From a checkpoint of a small transformer trained on Wikipedia: attention and MLP in parallel.
Each number is 128 + 32 x the weight over its row's rms, rounded and kept within 0 to 255. Layers, rows and columns count from 0. Numbers have three digits each. The size before them is the row's rms in percent of the matrix's.

# layer 2 MLP down (transposed), 1280x320, rms 0.0598, rows 675-715, columns 0-79
097:174077140175127124091131110140123102142068142125153083134150166103166074127115137131069142137156105154099151107112119103138088149085075092137099217129087163145132101142125207128126116139154165180102150114162148138162102162086070110162125111
093:105110192121080069058121132133163134123124092167150146100126146159121118166122071070108147114113176156079135127130169131125086135152153123149188123121164172160110125161172180156103091147085156168165113115149100118072090140124095183095134124
089:057156128092105113151135115085100068118085154109120131112134108164155125184183131108017141189144102177161144144135152179178160153136198087172137061105176147154094132151124159115160153150142103128166191144101134164122140168133078186121129087
104:138141186211173103169138126169151159132113103186094091105122096138090205146133107136144077128093192178130159139141123115097160054122132147141140101168163157168169107118151125154123161127195147147169054124079206116110123115143155154149128140
093:081115073139121123137088055055158172073109085118081109161142147145102173156130145152113095171086148124096141120091142164092126136103118086173120144206160196103097157127123101153204108197079153123141102127074154161164084129142119121128163149
098:120066134100113160159128098122104077161099128101189165087081166150174192156088177159129090125151072154215142147126140116062081163127114118118125081056168100139069149136156130149159079096085116125166123126105106136109115161081156141182141080
113:129119093128179113115101168169138144112156126109135136096142126146185162140148121140165138166098156078115128145089158099095138152102138112155097144045095184176170081132113086159157169141111148052082091140166127094115182115135123097119140143
093:114115144152138094128115087158084181192108160142110193123115090109132124135150121098114085104100155103147163167161147063119092144201133126128105135045102112116179109184180122144212136156089162152077135099141143104127130145102128138114179076
105:130104204124153099160160127126110121160118119134162173091156122159150162104118131127135156125115079089141189187149138122091123143049180162168137102109112048090088153136118136169115139136169085105104134185101166143175055095101112139092135096
095:164188196114120129153080145117096161155154149140143161214137081095141084119169152098160160135117153140138109207143132117131080185170190075128103088015089119062108155120143196156068168158152166098129118107105105151142117173114164131148069137
094:101139052185073135154083143125134122082197143153134165162145153136165119068139098154120178124122067168146145139153078123143140122095147139118115118095093194082104160111112153080136122142187066159123159122130148105178148100170122116189107124
103:133131131105133208182089141105097128068128085121156216114145146179054136075110110122123094057133126125142099174077096166159112075093113155072114102109107151169107146134091136144149126153124127089130184122114142135148160122148138142161119166
100:139146154128103185118144106148133107165119103107138133136125139099184122091146091177073159114115130143139124120131144093098094134077082109181069157150174135128121161083121156165213149094128129147114141161147123141108138134075168123208130033
097:161127140116107155144115115094113115151142112135109110112107111103130109146160152194122159164066097079151163079195120094141107160077115207100069062159177141079194091123161105117135119112092081170136180161122150141179076139089169089128134117
090:129099108147135132143079125156135144131091119105066075120137088116146129099164169138143113124246138138184148125056118128088156065140137087187091151168114123093126094124114111137123134127164171128168109072120091080123133158155145097109093106
088:166094058113128100106072120166109098150177132137136098166132127110134157140104082145123106167158110098119126118178095158160128134158143132097132138187133109197118188178146156137086127180166091124121149092167116134214134109109146150070114164
092:117107162094167085087134155120161168153133111105170091216136102143183180130102186087121107107077145148097109135110122107136096121141154140116067123090187176156156084070129073115128130135052090146080111119152147084109128143125131150115123113
109:074138147136110079153129112112075150158194104104101175157106150142154160121140137110116177102130158183094171124104100110125080132105136151143098100125113103152155158127166128076116113167107123136111137124089124136115115078163155147131129124
100:161131180114131068117130179120088145139151091202159090118085091045134140157140124043135127123131149160130139141126123117182131171065192208101066146182178117086113107159136177144121129130166134101146111135148226152141054095140076097075162124
095:192092137124132137159104156173128133137111119105096122103112161077105131209141121148059122192090123100193127149150123154173143097162106141100188094087139124155088140150163157066132133066141118115101181160138084157081106105150133132118162112
105:165133134118079173095119164111130116123130151112124120149163112174138108106087189113125119172150107147165162115166080154054118111130110154147133055112150092059169165110155104105138126094073149100142157170087137130093075083098130154189136160
097:117084112160171129124143106114113095115138145133168096101114101178188142116122153148196169130151140162039171151088121091120147130172065194068105092094127085167190117150152132155127143152149172110120151111143116145204093122145145128123153136
103:147138115140098186091134114121167139046127103127119167146109162130116152143153143083120109167175118133112107160104064123169172135151189140119155114120114096211205116137114173160128143149140123179131095099095136092127087086164162130128094123
102:171117119115128116139148098149207098151075179111073081194116107109145116081170094124163141099122113120155115125155079139133137124112103124148124109078074197137127107082104116100111101125138125101055112123112098113163087180106154091120202129
098:146104170146120152136055112140083182115120164072108166150079093107158139196096173113102189103159132111086093110122175140151123080114131155122122178129131162103150091122192083160120131157132169156152101072102098120080090169150127165113088069
100:176173115189098080146178181072134085099126175061094147139166118126157124134124146153123129158168118085104096113204134129121164098101109097170121101126219183095129123088169131109093187089147133115132107121140090162081098062137145135116154135
099:130138139148096107095116112154076135126141091152102106137088190131133137145134158113151133088137211118139208125141093156100194093202108147113168119092127049165133121167137111149081103114146182175118117093176155134112129071097148158066108117
098:169087085157112096158098080146131162149061141150104124137062128060130150105153120085125121119151179125178138096152123043175167094098089151062161156155095130108076094145103173046138180093111113117153116062176086090138092125141113166177119111
094:102127129140070118128144067107118099114123035153134114142150129204065100122109149154126140199177140161091102127146135097113170167129128093155170128148137158120107114168105128017147187179134128137140171149117139167110076135111132140043050076
096:146114138059116153124107092133144136112147063142104071072093132156161129050132101137073138133201116103100085164120218136051047119186100088136196113133081133184146163061126101135126070154120123125188107067125169099154150093127066144134116149
106:088108120142148058152096151227108157155173099089154164169116097122148168096078091119147194077149122078129107197113156049157130079143079130109138207125112143097109146151135085076159118139189096160130130138184135174071118137186134124100124166
096:056114094162148089110135207173165113168195169061133151118106179093109146071127087147104164144154121109136161194101143109125146174058134097115133200066146104114164173107144125114138163080161107199115124103188097178083181134137128101091125114
105:111147110147122132125060143175089107085135143111047142161135088148150093099095105177132144132159107186164152108105180110124129136160102073159149164056181119112114186128150058137123147163149108115158038088072193203160135143141107104159126086
103:134088152097145071151137089090122128154109135093095137130084130161099139170136118104149119123150102118100104148141123077152151075092148088162054068125107121167112118148142142165104124123126121131064143162085113160156162111106096124124150065
100:121133108141126172132149169161144123142083126125156215108150128046149157162186144103090077123101156121185149130113100120085177116135148135120107147051090098109200139119137086167168107132061107127175102115148134074121093108154081162070092114
093:091167131149166087155131091099170139126177190124089178122135152120144181121150134119118153170136107118135120094106178153166144137183178076077111091134158113193177123123105075175120105067127134080111145076150129127146156123140127084115120110
146:080174120122126107140161182094203138087096128132142158170093085188127112110124130165080138169122080149133190154153105106114126146108092146172210188103159179118172126147066105132135143137131122145150070122093130155060096157095124122140102210
093:109136160162111073216109156111110142155169134122092120078144112140146110106093165154093112143129100058203071105099144142126073121148169120133076180109088115122186115117095137108127102145149131165154093137179105152180119133061112167092127079
097:112120099154132147107125114138127109151118148075112151131126123119124116114126154088164062199105132150133119073091099149184147167146183155077094140129103133124122161058130155115107123105144115148135152155104166122093122111136071124145094096
102:092128119099134147191108152136142121127104173115104111203146119107140125104143123142107097122086127099092200132159103122162077145102090075125155097066062081155112156037122136133150129122099183109160155173134146100115095156093120130099136126
112:199068124069174148142084088131107129105096135179100095107097151103100098123170120145175115094133149156149179124148142117145135135094098124157155124158114145112132123117124089108174135079156110169141062088102166146144114146125163138145153166
# layer 2 MLP up, 1280x320, rms 0.127, rows 676-715, columns 0-79
096:111158128136131117202133117123117050127086101126130158146151169137127077126199103122114202088162082114167172161133194106160120105083135142164163094172090137094110121139163134107120189204135111105073143120132137151064091117140114177176155131
094:192107152137090119186152092132106088092110102108155098124093156118053094108073127159146114111136131146139172129139103078150165148117100091130140123125132111171161161117140061146087129172106169108089142116119142107140114090051147145118189167
107:142133146173119106159149176152058137183105148223102107121118097125120177142041052078125130090094078146121141077163055128088110077108129099093111131140126122144096120054156153135114162144115119084154124122113162083111084114173126146120111138
098:115136081109086168126087153146095158151091097172165070109131125119200140177151168197190077146095090134132101078130122128171123126144133145149090141081098064091108085089123124139136116143153166125131187159114152042119175098097083087143121106
103:168101114137131119133154081139122119123152106093198117076075097150188139183065149093163147060078112068125134162116109082026126109073136118200110105164056121130113117115134054166138150160092148130124117098056205120089143077088133123159134117
093:148144173142144227083128157151195089115072130123103172146074136116113113150120132145156120129144097148125036150129164101099083115123120197097129120119128175128100125176108093150122114095101110162124133125137098079098088112090107112136174162
092:125133100125135074156116142133158193060127169135127053143212099134130156111130122152129119117138117162140086112154144159085094158107111106186121110108141158164124157110090162111111181080134160097090149115124134118151108078190179099090134098
100:173157136135124082149132186096089113143158123194129132112179138098194142131118103099101132114115098100076139130124197168128085135090146142144157135104115129124098171155145126133197101119132106102131104134105106166186155132087191134124149073
097:096157153128130143133136139093114098136124120080145112161098121120090121143117086126118116078101159119134120162142130112105084069059134124150088145176084116127170117136102121146107128109112141190152122137148093157053165115135176114105112143
097:135150143153099121136081161147124094177078150108109139145115108076151153139124134151138149140118066167122143133120178124104088091079130166108128092134157169082073132095136137178171127109192136155150175086124128101184174118102137118151119092
104:074152142144117153142167191155125140140175148170098078177146120136141124135134138108123139098199115082146112108141118137059128171123098144103129130141131125118140151146061076091125107134127119153168144071075180160107131146117139161152146143
095:126167165056149170062103109116118196139217162144059096145143138201091134082108121160143168037149082139120094155086131144151116130098094121133062050136155135070091098115120135132161117137132101110083096123158121119116093150157108128150164150
079:136127125183096097170086121181154092137118107163162161171169133170149120120088088143131121111123103096132137162098178177128156055105192111147167090111093088183099143147070169116092138131118166111151100092097117121063177131191086170105174131
096:150110088112137166184124052096128110143120171137174180116153137144115052116146160163125106146132131183082102159179078137147136158151172145160138162139103125128145169153148076178156089092148128095123136160101141101126101117081103169115095103
097:046132119172162116090121153156118206135122074080164157082112123145083116145153143127126124155132136137128153140074230123130160189120109170147151082122137141117184084085167113165158083098063134120155133136117105110069141154129092146159085126
094:152143113166106113131114174123093123142135102102104161092137091086116120128108131139138217112136170125095050071125197166049119071104130057091118128139133104111121141138112123074124129142169148142157116093144121113116127078136124099139124075
112:131124152091034141186101094144186126117110065107129148142126134136149121133188110151140080157140134151091126113107093153129106103077149185151141149129123129147127186132130130139126133154125129112138138143072143098084141130065050071107071121
100:075145124149103174132130104126152083081109183082139144120152080135162149163122159165079147126079090119182108136113115174097164127093132158109187150107067165147146142145158112103100120143135119133184122141103116117124122109169136211130088133
102:105073147125183132148122108177160114135166139128082108085104113142110095139144107083142126117089138144090187102190153133069109110181067148149137084143127153115111124082161084167150156146167098104096163098159108124084148076186145147121112145
106:128124081089152166152118146132082108158090161131148150182157128180198106108129141186113133125167163165136159136120062109160158053050162154138150128137095098153165147147147097125111160060112149170074146186081167091126068126102104113168134109
095:114121115065134138032085032140091150161110178108078169081125161093131121152145098157119118144072065165096129093150078101131132172144140100106109135110115137108148131106139160116108177130089083124194164117060139144154158144116165157129157100
102:136064158101109105145152116166104121149129107160178107116103122106147141094139042135120102117193170132104114148134119074132125097119089122116100088120208108080107151122151101166172150155118169131099120095166082134118088175161117132108151146
100:184115083133138137085139121097152120099140090131158102087182142104000107162161127129112079098114068119132130086092136140127149155135127121159112181106099115126187130088155087141128163116108140122203158103126148109131154150134133179199140186
101:080178125140151141144158166105140149121158146202166153149160151153162093128194126092119177125089108123099120131130124140070129118179138113080173133116098117168119133133143139134103159108108128151173124131060081141147087132218054131081153160
107:155114136121126073156188143129134141111104175095124129129103071099106096148122114111158185095183106080134127186117054086072164130096181078116120099134171150080161127091138134149115131140090179144056199084123223104175107094138141090100132177
099:154134074148127143116138106097174098118160149100179158131126150158109153125103078158118081142084108172164112080150135203142040129115111087158152142125126119166135145096176147091100115119120060116177106085212073187108143176113123172170100101
098:113133173148069117066119157147133106151133080103093094151196111111131099108124155143102122125067121116126059112144098105122159124109120155147101128165103121134092138049125115077129124107127171094124143059084122101104193105141130150143168098
098:163112213104175140185091121110145091124171138133138126132130142094191113180138073127154128111139117115057174139114113117126169149104165166163129185161130101107155150161159139096131122157104162116129114099054147066094104120152182128185175119
097:098193149155147130126119173143128117130153119110081173150179069158138128153081125164133159091106164155165066142092138168143119118103166098181147121120175143099128168103121149159131148101125186136112100061120126113187159117144100152137137118
100:147133150160074117197083161136120166178136116121143188135111100115181097120172104147166120136163143113136121179163194143137103106166058168124106155137128130142107097133130152104123114137177119079089114136133116157070176193178170105149151116
097:155148162113108154089060106120124096142101111169088128162127124158114127187148094117130069135110182145105111166178116183137073067123150122069096101104160172134181119130135160132077148147132131132202112165136147132051090094128189106151116104
103:133168124152185104113131196113129151107111149081086130166169159151098128116104115069100150135176127158118110096097141041099174111142074086126092138115147074158146111170027091119121141112180135201143109064127169120086130172152086108099116120
097:168165135151138160156135153107183142173141146096124173133058231144102130053152135152044133135162063148125103102101117121111102182115141101132106136120127178151177130148174130090083144165098184149088160189087154153140164080103143129121117115
100:130125101070091113120092143126127150210160139116144122128181117172062114122133052141178136129142077106090128125126148175105116116143140203142095111109083125130095175144163133111089169132155108096149098146097149095109152134106101153172152131
093:148133127162117144175186139154127104091139171117157119160097121116144127153132090128113114079176134137162184144164080105132054152132150135111117184131099143096108088126089205089126172139082083131162113105122140128149130112185106119174148124
118:102172114151086117100171136085169130088141146128103129160127082196182062110135049120094133125104099117159167172146135149156140167062123167173156152153124134137105151141065122190149107107142184101161093141037124108079073165126121070122098166
092:159094108135149138126179148144139161098149116144118092131134133116143107141152180089121138106062095114110138117135137090134195120117080105099145145119127117121070129175113138115135147106125131105158128129100192108121098119129083154127127150
090:119096169144104137077175149066105155140135123187144095136173145126169131146101099118141121100085093210145124143148125141095130133176146125093126102147108135133106144155114098129085151093110157099175098173140130145178096152107168089122138172
102:185109149162110128131184153159149154070092126089151148114082099141126142124106129128132126072138110139112116132076094111102122193087148120172099117083127192164150146184153115096121151129159138166164156100073111097115130147128093115136111161
104:116142145081161110140099150066104067095149096127108185107145118109120097115189128164174088120111135172122161164088139115157065122134122135147145150142134097114127138142111139115142128047129067152121133102110106163113092146193102155131128157